config = dict(
    num_hidden_layers=12,
    hidden_size=256,
    num_attention_heads=4,
    num_key_value_heads=2,
    head_dim=64,
    intermediate_size=704,
    vocab_size=2048,
    hidden_act='swiglu',
    norm='rmsnorm',
    norm_place='pre',
    norm_eps=1e-05,
    positions='rope',
    rope_theta=10000.0,
    rope_fraction=1.0,
    qk_norm=False,
    attn_scale=0.125,
    bias='none',
    tie_word_embeddings=True,
    parallel_block=False,
    init='trunc',
    init_std_qkv=0.0412,
    init_std_o=0.00841,
    init_std_up=0.0412,
    init_std_down=0.00507,
    optimizer='soap_variant',
    learning_rate=0.00343,
    lr_mult_o=1.27,
    beta1=0.95,
    beta2=0.95,
    lr_head=0.00798,
    warmup_steps=200,
    schedule='wsd',
    decay_fraction=0.372,
    decay_shape='cos',
    final_lr_fraction=0.0,
    batch_tokens=32768,
    max_seq_len=512,
    doc_mask=False,
    z_loss=1e-05,
    train_tokens=145400000,
    max_steps=4438,
    dataset='wikipedia_en',
)
Each number is 500 + 50 x the weight over the matrix's rms, rounded and kept within 0 to 999. Layers, rows and columns count from 0. Numbers have three digits each.

# gate: layer 4 MLP gate, 704x256, rms 0.144, rows 187-217, columns 64-127
# up: layer 4 MLP up, 704x256, rms 0.145, rows 187-217, columns 64-127
# down: layer 4 MLP down (transposed), 704x256, rms 0.132, rows 187-217, columns 64-127
gate187:590493469544513536504498574487515450514518535498417419477479497461402469519526566531520489461492499413490531532462517606449447520487489418566525562524500510454500507534428469508497455495462531
up187:439504442538528599501472484550545469492540487589455443463490460484475459503567569495507511547503471473481461610440444521483447472516507497625571529509477482526481481460486424434515478475440421
down187:505507517463460509456477471484443476495388536459486521476498483536485482598525518515592477383467484521497536507563516538504450479540533530495533442457508554435587473477519511457447632554473506
gate188:465468451478543499451552425495442447517426424521452480308515515591513527428506477604443479511511503501438612490442542458465519477460509542489490547505511514477458548505419489491467448484509566
up188:471490407500526505488478445454420551411482468513423499461417567477552516421472473444515388407427500436453440521563467501538508552529556417544480436476506437492510617583556487552549557562536375
down188:445441524500428536526434542561548522600479400485466486408479491509501431483528458563553460466439512503498458458604561421497426486490458454457536540522473525467482429559528560550528567548503513
gate189:497445479492441529510460578518564524457465407528620502491514522500524571475451474537480471570498497522515528450522601463449531467577570518506425452575418503506453435541521476515466437534493451
up189:486509538475594575592506518481486429559534494470499481433520531471550535478389515476470373487501517522443558577514445572488446509448491457617508582560585483513496537442496584535479410508595545
down189:537527573560461500502491551387514518474528431524494507539418483452527389487519545541574514419477518577521456509546577508482429536528506407487510449464517555412484496580599451429505429547537443
gate190:536488560563470470524399507406566480496415548480477472539538320547469491458455535514533494522418615452511594530584557578439506536457518382578552535415608505563492650389522479493420537532522532
up190:460426452520469604500558528502635483448485460496496475537429520499539545472479522594504469472593437549519513427395530416577523499570464416451469472439446461422514420579511496486484485500523441
down190:510467473462530593485504505582486541469550374406504474508467620541490506576534471575534466565519495480467492451371436365543552561508543580530494481554441460457516479581481528547453498423476480
gate191:495478523505469454512469389478584525546431526483481423565567523496461537539460514614529507507483462548538428557523578521461471495524506519620547499477429488455495490494467512485463560482486434
up191:529616523520632511506527492588506523531428434529479517541547422504482476468437504446551420585462498509602525439412443514474595457459428520457478431436436497544487579558526389539569452411464503
down191:492458468536536501513476521478484577451500480495481503508559511493556498410483482533505519480518462417496542478463514499407489508512522476481566525470466554537640531577480507500527520443506450
gate192:417478577530460513493439507474602488537540558491492515518513419527556534566489465458449501562460557554473525532427387513378429513459450439423590485560496524458478433501477556462475521531552578
up192:395457477456373456497489434400648408478476522496469475480554462430365466567459386539660474559542585547483448603426474484503583530517508492493499430456476491409571405420480519536578580540539483
down192:494517462554480477489529542421515460531466411511520451523471483493447522606549447534544544473464500480509418470453463618498579580606499361472510465500537492454555506533584402518480551457484512
gate193:501442534511388498532509446542461537523488498534503427512483496474520580530534555373504356456510440521508511528518508516489504443546427504521409510498521487447584479428569532421574428480450542
up193:552634405433510489471447519466480451511468475547449507472374639515544461398455361550533510489561547466491441502532474465486490509497459453445569565419569542601506469558527447493466521507561478
down193:500562464506551540514509555512474477519396462586594526478494493576434432432605489454526563450595404524488515569504535460523515500460539417547545517485533545531449581500447498501417560578538477
gate194:527485526519491563567529524530482439425551541508411579581585556539578491495469485473493404512527502435498445526503574517456574558553610527533529486497397542513400497526461466503482480472480552
up194:471489468490525474443533470485462554508513531433445498509516575578511482510488482565516586530467420433589459563512499361568457547429445493442472544496522495514509539499499524495436480580517316
down194:473491574545453539533409411584477467556504394464522654462573459517557491474514530486492434547494586506456550528507573550538415554490525497490473541474531482461515493448500472542533496516516423
gate195:418462400539525410426496602588517537581461447506487497509429561569450351525432464472536455531541559468566482479479528517628506514601474502482504492496471406465559444462460481374409524449522539
up195:413413464477436537409472694441495507525487480352422443561470514554465456533524495593559484430483514461542524494464595499470473517511505421558419521519504496433569460453438542432426632501533503
down195:518486508516495516509481505535528385489560543572440506584517605522541498527521532495489530472448407537472575499524618556513465454508555524540529431487539357490565571472506554432498468443506487
gate196:515504507556507429537547517535529579490485526477445494500530587492504499564427616462485594555443606526452436573362499521434489502517445514433386476433479498438510463415535583532474532493497520
up196:506534483471525467506504416602540445496476368510444554547458508593480456532520559541396552475495551472535513471485503432479558551487531553389501502478444606428444427495491594524464515490467520
down196:551494483503375446426528535559441475536554485523507520360558549426423501497510537399491412503492502435438511524512483580496430419468454491481519499583606483554514622539484460465555508532547559
gate197:441492565508451447536463504521458524494499379456473458477445529482485493504473451492445504447455457584507552456506436535483469433479491446503560482552528510515486578492485517485528547439450463
up197:424436474429487419525437462484542542446456493473388559465544521522481539503473396449503459479470414537511474488475392497514480449533641412514467543532521447586525501520505499432495490416423443
down197:507508502406499510549487422465452428599464501486579518510525522506444496454542455458487464521555512496501495482459524508586494459606470537465454431558473380578493472451606541545373460479527456
gate198:548502471642540468544548535467535488480482460518444524577454561452477491454437480555540515573526471516480490483424572500565453512529656444433566428521550592443578477480545378469468527442486484
up198:479554420559469493491474538527527547528460516535446471400452478529468599473496491533491466529508531507554472495480593569501468511520417481586490583521489503452468543434544494429481467542659522
down198:514498506411524457460463440462575529390509503584504458575453426530542546564524492609500512538530508490475430470438563482504486522400448541535506584494453530492577453432473434507491453464403522
gate199:474512522485544475527564536491433503446531551548520417454490442510471534505609499535490456483486576570521462518491468477497481613410507547599507493535451524490427531531453452546528491522436531
up199:504424512437482555434560544501590474510542554526549441426416525444441507522485497471534594503485479459539471527503537501533537544529521577440423600436460568472487508389468484431529431488498543
down199:470480461574531583478418535593463521462518550587478506476610538588513471543502402521510491523460499572528491434552534447479491498477504479443482489538435515507662417565502392410473544449494479
gate200:427520469521577499521528516452527538538423429464466552472501478467544521516471551428591504559451462481441483568491509507462489515489480462519542500522533469427442481524436540424475525452406475
up200:470373518513500434507542568613558535493431561550540525560566476517521581560481562427504474513625570503465504513513510509556457523575428626551493559411396508469462437471536524639440521406538505
down200:517477457429454460462505366501473494543528417500478614420368467506533464560524569586415348472437553456410495498460507513398538495531623564555526447526497486469410478502502567465476563425551548
gate201:516532638416489500485426530555475477462475545501429484548503541569529483431564476508388464489467531425481480468492594516496504551459556485466544480494532413586585432477470496571554527404471587
up201:557439540490409503501441452435498503574434506487426414487540469544608428523519501538526532601457568465482539485513495496480521455526450514524556469461505497639515366495518457542464453443510544
down201:480453535529479551453425469423464449535540476511534487598445493498519626490559500526514494543473565476555414444578591544422474554507497407577539595520475476495520524454546474473555584513457473
gate202:525467525392549533476493491484536483498516482462552530576592597485477470464484596456488473508475453507508470516546501481572484482448524427451491505539485495398486444490476453496482506526499531
up202:461458397522568454513535553443521507381402499504495469569425492493460525531545479538524481543478474512358474482471538498397486468566444462520494549532380541585524579514570534595563441514531433
down202:482548391563471591453559579524551481436536419511490542494519495455499511448471482496523515462360465479552523496471483533539482577425432471516564415488496505540610488490525569540528556558549512
gate203:455418511680508499554529386600522473509499521592563413382501541558476559501460538493518567555516474564424558505565524583531522527526400562489445466486493443551467454580470475460587475506449584
up203:542524498606477457454475521486445580500515561573551520488604592484565518517494475436548598519478562444472562475500467496509457555410482466522509396506539466511451442523479552551540426434522402
down203:561429498582503547509585418420604491530438507559489542514514587428588481471500365478505486433562499473553527459478553459463541517483505480554571537526410476473394490470523446488461433542544553
gate204:523488468516480441481510351503457465485455482470535654481520545540539521492443489489541485449554460478519509526530452442598475513546524424512531499430485509567555526450576507470530628468541459
up204:407511525431578525489485539611484535446511519509482410498494536572481466508508537405502508494466537550441459546529427525351531496430553524435425417521529558467493469579457562513534483548485507
down204:475533478470609478502392512453526578476495539457528484546415526482496415530494534462493554536542532480533548463486477475438524468509493453435507574389476587489458473403364562509417408465482528
gate205:453546518442436400462397484470489466512494559501480456447451561511512463388478526551607478483529524491524554622463487574517523423531567506474533529428435529420476503477534417534477473486460475
up205:546536453559508487502441485625480516562495384494559417511486402504579535464440487438494501510525530487550348397538540520615435554581517518427540489572517501576515514560601464545538580495476400
down205:501473440422549422524550564472490534483451656536511527438531493526472460455560461480537528450491454582517522523482475540523509622544593574495531411535464576494482523434440473475510473450493561
gate206:569581484581531437493524543566537503603495530441486558628545428487506436562512479492535460617562473497494448561421515572393481511545512425601481468501437509632477384407571535560515509484413495
up206:549380464388489448518557517589512466612563504556470532505589498454487637449513501533458420552505528537465563440523526494507442466510486513564542512514512519551492469443542498438572559491480576
down206:556473568420513498503479588521544481561484472607509399504430486566490518561572510514458494490544476541516604498462527510448542562490507483398548451460522516459392457413414437473479552509628461
gate207:499507478538486479453502525459461469471542516462534461526496391495423449546405499502417498483487520543545388468505523416440539525528520472467552453475477430417503482433519541491487516525519562
up207:463497447476516521447494476487432465452449535544548523483558557467513428461505420520524532488432518577477373601561452500476516465496580555397505471445558505418552574525554458525450499445481634
down207:593578500495543511438411481489475586495498465427561529571547571496432493597499451598515498529564422524509503455484564435522551500586446488534485405458603556514469512417482522587405556536565484
gate208:515634490524538481531543487514566485507517504481494574560483547489526529472439494538458485486549519513575607658521451573530490610432553598512475451435459499507481441395495561548425451405523468
up208:544457396455417563396505530436377475509553561529476528516562565436418492523561434568481437502447423447374553523492521550463495515458512458532476506475465512437547515547472483443515484540547490
down208:516539422546602552496483510504604574500526499585446472498484491504374524537525445409360456526476635460405479521571494456455529507446469586423509470517537535539463530461488631513451480556482550
gate209:507425401435444519543465438513568519433511468538495417513433538553549511426407483543522512443561544420470480433464475609551528537432478530452529494437437523543462563487495572471550616490548549
up209:579487520515462499550401549564519533561490575442428429355498475515431495549515492542509449533556590580626459507526443526461483465417447508543381439647573395517544534515510519398447384488571492
down209:525574474525546414405476490534587493447546489575480523512456545452526380525559490549529470590470522619571447516463622630445498458444512691554539473564518501455427515612557448524589491520496543
gate210:530457518520560447567459527556521384566433513524458455533505482527425560493560530555483504446568495445531431469459483514500573403441465544397511642415432474494528520532446521583468505428534458
up210:487429477542390469506524467416489461534404486496570580469470481515462503557542425442477436395470463478513539493513496505623529415498536500501481490525468483535460530426422460436519476513379528
down210:549545457405475456561493488537421509466502493522608547517499531435479507483572501509560382467569542482551492521468450514570494559491550462520435488426560434554443505588461493427544443520425493
gate211:580523550556659615543457506436488605539538409451526501568444518464504574484544451478521483512454491624484470573507446536590494439546480619506584472523486472491514532532511486399554547438385520
up211:601512486579537438464518392418518512532538440460533451466482510491472535390581621410514524512550457385437521520417572505585425462561438474514526532457485443602508707525517577528512439483510477
down211:511487491638587506540507581464448409484579453439472587573529494480523556450486582542504432577506514401548567476420509567555484453534501425485518470490484542537537503459485484453510497464470401
gate212:615466500482408412531398519479418446618462501506582526552611557539475481574464480415492512524517426506435612488469486516517433461444491541496630574544440497400550490516570477438467475519475574
up212:476490568532327413581512512498445587469480579508516452462569550455580487546488523591519433482491489474458484469537482505487392598423604574406544514526551455443508524517567526578436526587482523
down212:556523376621535498392579486556529455503531569443413504438516455488557518561522500454472506529516418503523550378495490431520570532461452472482553496435495494437555503580502450463570525476436520
gate213:467621450501454489417559458490567429519416459443455466478467364535547585460560458488450533427514552511543534424456455359484491527487464527464543447601581569476452520544478489525425494621530388
up213:515474588455363620454497511498432483533422589452535545408523496387507454613475560480538595490485495512449383520500640501504604529456541460604564509539500427399428487530431473494523532457560510
down213:525554532473433525490517542573470560508488527565517524426541519415503496509530472505467533562465484425391554499527450502420470582534453446441478531506562575519474481406528460450544561523518504
gate214:392486617489489543425597522456475515493499506394495420552494390431517466512497554483477436479451427522530429568455535440511447585459560477551526503501491523589548523496514554522471565471422485
up214:498455502558387537535515559396516501535497573509479561524554539579491564605540447496456497503494564505438478534497510475538497495525390453512381505529579515446500435530533518501476467519523465
down214:412538558486451482369529480438534545617573480539453474428430490495485464571532484471522454446466457486538448451550522479501521593498525501489487536501549486536467508564550529490548517495473521
gate215:612491442579487506577503576572425520441393629507422554537412482516550507397425529560509536440485520531494508423518532437532495465448543471555487498499513506541542527475510553503320500517486522
up215:511455507579530474566512511502508478454325498596486437464440532509514561425532503603573559484387527515374462514446469506574500474481534512570572492425485471482528433480558420537548530479509548
down215:523651447391492555467457482483483561524479480556543453480527491510515497658505544525493511539529571484537541586538438488489584537523520507522493412496531515478496451519507535478552393489594367
gate216:492470514530596521507530465444496425522405527471484547564470498528556560644385460440486516446459477527455593570514512510571466468539475429514446507501485437493442530539494510462556469519450520
up216:521525517444492486513490493448550573515519412457429465482487465481508511475547473458555571437528443526521515423464490483527516479512542577547504499511485514551593521463514455537463471469507457
down216:492534539390453647477466459473522487443502414472503513518464493459541568622407492617456513487475454477490472479496361473513489541535460497489528510469446579488454436478496521566455530445515452
gate217:532506526472477503543516435502525589461511344580492435489441491450499452485492512460533569448525512440507477533529451490499467597550498499505479512532483483504480499522488442494497512510500517
up217:476441519543511526509430537481472565477606518443471463513522524490445547442417440555469541481566523567459483520503555529466498409572533503513562540581603557457444499456531482474402510496514455
down217:565467471588460564499474523527501487535522520478486453498459504492492475504486501475484546578467515470477554474522423528423504516515529405467495528569572522516487628461473508475425462512518502